config = dict(
    num_hidden_layers=11,
    hidden_size=384,
    num_attention_heads=6,
    num_key_value_heads=6,
    head_dim=64,
    intermediate_size=2048,
    vocab_size=8192,
    hidden_act='swiglu',
    norm='rmsnorm',
    norm_place='pre',
    norm_eps=1e-06,
    positions='rope',
    rope_theta=32400.0,
    rope_fraction=0.5,
    qk_norm=False,
    attn_scale=0.125,
    bias='none',
    tie_word_embeddings=False,
    parallel_block=False,
    init='uniform',
    init_std_qkv=0.0198,
    init_std_o=0.00423,
    init_std_up=0.0198,
    init_std_down=0.00183,
    optimizer='soap_variant',
    learning_rate=0.00211,
    lr_mult_qkv=0.7,
    beta1=0.95,
    beta2=0.95,
    lr_head=0.00668,
    max_grad_norm=2.0,
    warmup_steps=200,
    schedule='cos',
    final_lr_fraction=0.03,
    batch_tokens=[32768, 65536, 98304],
    max_seq_len=1024,
    doc_mask=True,
    train_tokens=284700000,
    max_steps=4688,
    dataset='wikipedia_en',
)
Each number is 128 + 32 x the weight over its row's rms, rounded and kept within 0 to 255. Layers, rows and columns count from 0. Numbers have three digits each. The size before them is the row's rms in percent of the matrix's.

# layer 8 MLP up, 2048x384, rms 0.0983, rows 1150-1193, columns 144-191
095:152143120125153109136155119110147118160053142087136168126136069140121125143061082131172175158158062138133110091108161058143167095201114139134167
101:145126100129154101148105126105113121194134068059084109098141087139084081095164111137080108148154151151105096136140152148111181089102124160141095
097:079091122100119153148132140172193088167141113159129146090147149179122119125097108082152144170108163104165122137157154141188132139159061110168156
100:143148145144095208136151124109101072145119191156141123126182156126126118160172141090150104105130134109140145074061180095166223145128181116143121
102:126129152144131156139186116088148142108188163088132177105089127159159124108169128087116122172094101219154099171153148119102108102179048146098127
102:164125143155159091122139162137173100138117184074077139115154117154151130032187100147165064166137034142080171105119164169164133101145120113054147
097:163168132109128123165136112102163144139145110172118110128159071146142111105198129071118155146124153126166103122155119138122115082100111119210096
099:151131112099119088104197128127149134109153167101134096125107150105181167154121109168114112076148132113141091102193146173087095103146121138076126
100:155178125138154097109060075132149080154094120116168096091178170064146150104169109169113126114131125133111149161173146128108148130157133118134041
096:164152160144074134138094071151108127098154127093129116094151162157123087107135128142141101147093168129118235177117134100140135157105132075154113
100:170115136178143130152137136087143161147201107185179207152135152132168058168144136179128124131092099131090094161126152097082118141089145155187131
096:096127103099089112109112093113077118119145135169063098105140165176124179158158164147135143121169097133115119111072137169130112167132104131131169
096:105170072183109095110067131129117140134120107121049153141158086123105109157148119234083081102152106136148159157065162129151149180150119132178069
110:140078139132146167079097120099125145182128176141100140138114154141182169123152110141170100135130155129121104136147059115150165101131187108158163
107:091132143090098131139110154091131105155147114108168202132162061187051170125109096136082138119193113087103137170108144125121122119037083137137109
109:114130146158105138122115150140099108108121160137114120116151123103126155088085106110150140155124141145126119117114101156064129144135124089139132
101:153137095135116104121100109124113121151124074140190078083156112152094153099167101155104093128080147121137180139098079139104122137140128153154152
103:131106159094135171186161178138109106128107139144154128153064162131103140105152116100126105076117141136162118109131163129156134103123071180046116
101:123176127107096137143129083117196129130157136140133082145120096134159173080141143061109167116130143164179163139114142164126158096123133125138175
107:132101105120180112104130088116138085156109136145144138138135134113127125112090122161178170112107164103168099156190147100067053104084106136082143
098:111105124092118145097179108131106132135143111086126152086145139124159101146103130143086117119091118160147151128149161158123125082129135096111191
106:162127121208158144138130144109161099116083107135115082108155102161150105131119137141108121169137143096154160158119085130114150190109113164150082
101:137178148176115067122127151152103152110058098135186181108134108073139192155116106147133141154162160139116138152159142154059130182164140112123165
104:193096202149086139121138073129127133120137141126074112097114118136116147116106105131108125109094143087162154116141145124070094074090106118152178
103:156110082113121103115204139106172158122134020161186107119083143126085160079121177112082121118174120103148066088121102152093132096088117220084134
100:126104146109177189159127125129058201131091055127148063118126123182147120137134098117128157166159155120119124121126126076131101161134114129111106
096:089110114148101133145124111139102148131121109171158088119096072110152030138046119183142128110106132122093166202172132136165142132106097139151122
100:140145106065078134118159080130138074050152132085133159159111096166102146155130130070132152183144118138163144085150144116099120085099155190124165
097:126187104118091171133103184169104127111130147144139140135112094095140114097163102130107115140139160082150184170171172164144061158106139174132103
095:103145160100152147173092079077151162116109158152091105148154105123155135142148162099126153191166137115170125133100165109167165101098096116133153
099:115109117099081105119094136126129155144120130010066117121135145167079081092120157140164078113179146125123052167148121135095075087044133180082106
098:130102152099099122094086101176128125084158074141131130078091100132068126143101192094090143118130191149191108122139064149150086153146075140211178
099:161118141195151153142159110161146155185132237113150123117137117139081180173141199150100082125133113176117126167105133147050137082129069125095158
097:148130145078143161138109139131131137112057070086157142166148130165112159137141172113133191152092078131137104134135126085157131132102149202152136
096:197094130142165090122130090122121182154139059100148126150092127122128156157109118173166075139095211126114188128147177164135177119136160140106114
107:127135175109133167057104128141142125141092149093083149124184105115199098165120106117171111125099112097077153094052132091103183132135142139086074
102:177124071161082173174124077190105132042137119100164198094169139123137104178118150145096128141152141121105104095114156125165093098170149106125150
102:165114130100104136136100113146124123102061042189123098152122091123118100217121141079104149137088184101155172120148167126126106164098107060090200
104:160156118140126161067106110112086162200145136111133200165191068106133130124132094155108114133126166132096154137074088163117160123165126116185158
102:160166153173167145139102144078116050103124112103162122225218126063121120115157141104141123202117122134140144167110122150118124099163145111148124
105:113059139155154127181119120108146126154118061108136124073138204126118170158090157153136158124127137093187110045086113154181128143110109138134170
100:186121162125109094057137178121135116154157139184161158178127131108122199120128156144159117140127105145149091074083116124127212111188131137129155
102:133159079099130101216135112191108142143143103119091114154082166079116159156178120113064092194121173053164070082199152121137151145135151160140164
103:144097153089114148157122123106131083076138121144109136131085148206145130131109154115134095110160102221186087136108139158108129127071109131151101
# layer 8 MLP down (transposed), 2048x384, rms 0.0942, rows 1150-1193, columns 144-191
100:211181131079152137161094138091166093140132127131114124089097097146157144158156137096186091183120132092146149096111139128139154146157103144112097
097:137089173165126092141214136165142098113152207163140152123130151085174149088156172082079087089165093128068064178079131120113165133037119148103164
096:147170150072094101121109120109136147185081163136125129169146109128076115119147133149168142141180111085168081126094139094118184123143092160106035
107:082088152138096093110193125089030127092116142084159134139137119071137116087147091135145093123141176129164102128077144159190172129113143107167116
102:121139090129071107158194067098125155125096160188092154103116170163092083077093096112155071148132132102097152169128140160158165117101147147149162
102:176134127091204061106070091154115128144129162137158186143144126185095209155099157120182127098135097158174084106115162172111082095175077143128103
100:103110135086133099067135163122110093107118111136152117149134135167090137171179162158122166122156073132096166134162093163183083162000099122084094
097:118135119112131164176091088133076155130160133170111108182123113170152127119091110143111116134084095161094087127125130130044155133175135200188122
103:119128092061165132140126128151054093135114174082112101138166113155143150158119121170144140109154084162047100153101133136094127110138126116144144
100:092129071057132098139147120123080071131114161092101086129133137100154108119123044125165123091095135084101129118115137130171126138133137102061093
097:133062092161136173135111173113111084150086090146125131069113128143111182140053076149104173153144193146122084040145159100105136155110163122127130
097:160148118188113086154134067131090108113120192136117106135103110125137108102111130115148101163158169103103126148110106129189137126106155166141143
098:130194093185099200113128066083140120090160098189114118086143099111186123157144050110130204052106150136172145114077090115144095105091095117132105
105:176118134093111191167180123087178176175111209157145143111103118126128075174124150108057091094088086117134143090092131186124131155110134078140124
104:189163128150148115031104098081082129178132114151162158081170096083147109129180118158135146155139068136168092078111142075113094156056130178151186
107:179097100068161108116168206135118089136097123135099102148054139109084112102112119131145090149130106141128127149178068120063151084164102150120114
098:137147169123110167082099131109116126197135168107092164150096151148135149184146108143107117141168133120126147144110136159158100141144079168066128
101:150137111139133172145177206169174038110151161122128059165125041109169153086156148150126137092093121079065108140091113132080139155161144086132089
099:170112115124133094189171098123195134150161106131153140113131128135187105127108114150111162078182127142142107158088148115060114077155118146178140
102:132191158166129148161133193114147128135114158124122104094129142163142113099138099114170086100087166168167080147050117155110126081137156087089110
098:124117148094095105162117160152122192175110161169105131123095139070072131197167197108122185151138093127079170160118141092138112094105145091146106
110:128068082171065120072125141108115084190097127152092126127128138163097130112170138208090107123104159125072185091096123136133119123156072110193097
101:130181163098091140069110126118160102072107155090167114099092114114136111139124094090090137157148131157131124183130118142089127160171103126084128
103:131115101154115124117102143094130135161161109125118146147137112149101091084138117118151097141064123070118103035038146082106162110118140109160125
106:175100087100163120096115111174171136179104124155141047152097094182165138147075140116118141137175099135080074180140139117086137085117119107151122
098:159157123126090058112161100109135131131128132104167206148091119156121063137125106131130142150216178085136124125134142184165075143116134132049173
099:156141158108136137093112157088076099118083173119173173185124118106132156128093069186138109118149139096078119109129074069121155108111095196110189
099:102154114130088157110136123109120134091142101162127120173108192119135080092160117112062112133108085091157105124168158114139125109141160134149112
095:107124072172124106117100125132119177195159074167093163149152092152179114135164092128140141181125105057177117079139120108116142096083148075144125
099:197120130146126094175100138100169084127092171114144129122110132129130156119121103070125137095203160156179134125122136134149080131135147062152053
098:155159170091085140144162175159131213091205136128121086113126151133110082123101087128093160077120139078100163143112096137140121160121099141149130
099:190121158176098175136110086105062079128075150115085131114126119132110167131081109086112132103135109055110151127109170156191177086143073105076177
097:104099077168030134081132131099115134073123137124166126107101126123091091158078180106150143082148109113071140161152124140121146095128147093110100
113:174201124085159140139150175132130163120129113126092115171127148168132170161134130197065120109141128153103129136130115117117165116122187168154103
102:084131123160083110098131136139136112112153140140098118112148167043127081046118118177087071151128158172015122156118118157166061085148077151121074
102:198113121083102153158175156082185117168112163082200138085110140117152131145138145103152191190184094099137094126163160101139084168144113176092119
101:054099058125137101157110126072104138108105132102171110121155165079104095153181133162115076255059154143086137134146160149120146139115108130116160
105:122141127105149126150138094142101115133156102069131100101166165147091165194116128085136107121168101124114117086131078056142128159114153187139113
106:124101141178119098163116128071060136171124109131125121160058071168123103132095117114169206098088128150107081138083119114141119094125138130152151
100:194102082165127101150068167080125037079154062146142144105163165130165124187086110095112099114109145096125194129109185203160069114114165154104178
099:103082083093098098152124126138128142126072090165135217130143139151098117144103098122103116124065129106131141124099140111155194116127107129082091
104:131137128112113121141139123036149172137165103183133153145119123130152151153128109112141130121163182107098145108095147102078104130118162084065177
102:115094134106128116128147155098146142121069101176146073108109126117095153158129065071178146145173086121159098129117114081168146099104120144091145
099:157162112098082116166207151134107079104138111117106092131167134100145135083127129111127089164158137159169121185174188115140120119093111177079085
# layer 8 MLP gate, 2048x384, rms 0.0973, rows 1151-1194, columns 144-191
100:111132106167106114145094093124077152149142161121136108110143104107175139208100126155197091131175104137168164168088117155145125147097123187151126
102:099122085143139166112100137125095138141181125093108166134124132114136105151225162115077073139120082133129197150145157201108098176058129141156100
101:112123137135095175134113130157107059132156217082123109111156136119095147107118192088169096086082131151128135130112143138160119120081142133134046
096:093162105120123088145139142164132131064123110144149126174134144162130116118115144033149178166157117105093112132073110111101158103109189149157089
101:120118117111095126120191111090131164102162128092141116183107119150123125144159135141110131139198077082144116068133076120160100091114103135117095
098:168120153123097160099136089156135137113145140137173071107152140129164054116094127097144093161075176090156130126078092088167122178181124215116207
103:119162126101122123070120166131143110151138122137136114134124150058135100118098107085155137025125107102108159132155032127104105122174104129128177
102:157138149151141137107107117124123066168125137124102128171125158112065082126130092105136072042145110125109127129136104122121140132120096033134105
098:090130129105130094120107112122109161133134117135179120191120129139126116149135136140116145141162050130139120111148121151130158112160119110157065
106:133115180188124134124137160096169082138117136136169142152115103100158174157107131092183113138121159058154130180094111109142157102162046173117162
099:162127125094078101105176111109117110116138085139131135174123087105148133212123168106110081141145178083062116059155159115124155149173106158139155
096:095148157123101098076093104159085060116092129115114190124121156100138108086147120134111117080164137146141127113120147149156119168086132090108117
105:206096086165087159154094152125136122144054110107087103110137128086144109080178089048143140093091118044129152143169082143079153119182064163152138
098:150130111095174088154103131110158120128088107119154174113157111157116162108114130128127123082137149169186195132146161143124083153103112089095092
100:113094105136090129107120178166090106155104178104147101124136081114137123121109170137145137134076099089084132166145141087136187074063084069154111
099:083133122170089159078120090144136102133180156181128094119073097177133093105082115129148076118135084114149168150127120112093113103108154154146057
097:131158172150136141180107122088150161109093123127099172118123085131141115058086071086157124070094160134153106157118178099133082070135121123187123
104:170096138145136149140134132105161138154117117082093134127142102124065081106069170127144164127073127159102109112119114127084084149103183109177142
105:106184113143082123167147146126129064102137140125148162134121116106129112093160047076103139128134047134121165144078077143139211157250092149161111
104:154133150152179110151090109179098125086126111143172083115074118107141124122084146087092073082141039110188125148082160093120152125157063128128141
105:140124094048116113148140127157142159171173176135136135176111125118130078121132163114141102120154133160129129142138188151132150051153142130127130
105:098117084161168206115127065129159244108116089117168126108134196108133139110147161138142138096119072091129149112178119103101098093116141153193130
104:112119136097152136181122135156163085106107111115158123131131129117185103111128133141181118134136111105092118131137133083145166172136167124132131
106:094183091139191104097184078081123164122122114119100060160135101119155127057163107142087108171149116172181107149096097156064143094185129198098125
100:115158155167066112144138104166102164085069141111159160162169131130089116143097153129099165157144142074098090141199133127210076134170156118126108
097:144112151178175174130084077159163194187101080055177120188118095140049103178112159119127164069134115125162139151049105157099178115156135087125085
098:154097093207135095128109155087161126146151108153150123154149134166159134199173145100155095158109181091061072194180157087156143126138168130165144
098:138134157125133159143132150143108122069081153097127191170092139166139154141143092125118095122118103131083084149127198110122140135082109174114191
098:122154126127218129124111124150104129063102151098154088135141168114111191150174122061127111153112070171141084124127098117086138067178122113123142
098:190114190092140109116148137128107159121124124081156132130156059173150158098142060109156133129174151087097181099114194162115104154187110187117147
095:116129122111113153138078158097131131145082101194080090152175107135113115068169166196132128040090122120147206170127121102128124084155160142132074
097:098112128142141120036106079136107105149084057103135133120106171127157112097131122094107157185122091133138132043135078120128142153045188115135089
102:073136123144104100150159077158105148081151168151127108120095172129139105089113083137130108107145127142117126133108136157166128092161118111118139
104:119196155187127062138149170158121126134132133153154149137093155107153171090157192172152108148168164144078148152116056125171116088180158138126120
103:117077129136085146109145154151083100184084129100154135084126087117160124140123130184111168147170117152149046110111146143087162105128132162104141
099:168168100136144117096163120160128139110111139056112085048125101147113089100145139080186106119033137165110172066129147142149102193074176120098120
104:202144159137100105127164182159162176123136161140128152156131121139176140150089114090119125138124057068102121126117136081094077063147131126144107
100:158091143131107085195112140129169077165126127165086100119078123123138102140139134133131102133074156083133116133110193085163192150089091133205063
100:141138161154106137147157152102152131080123081108152103204160132070134126172184197132133138154147113129091147108184155160153159057163153139124157
103:119147099159089156072073125145083206074149143152122120123103143132148104152088152106086135075074117156163141113137158177116185137123104101117111
104:144114113144085132171198149162148173102174091096124134125111083224125118123146185141109079123115071165118163092140155141132057158135040101085118
110:141168167169087152146053132116119098121113149098121110151161144043176132130116170149133135095158097174116157146127141177118151086100131079114089
107:130161134139124147200139097118152102093099154125129169153050148178144151142135166143121088129134083154141103141101108075114155103072082144131139
104:096143169150149097173143150107124134101112101141105138187146153121118140127094132154128147092189120126152106157051116034081156084102156119130100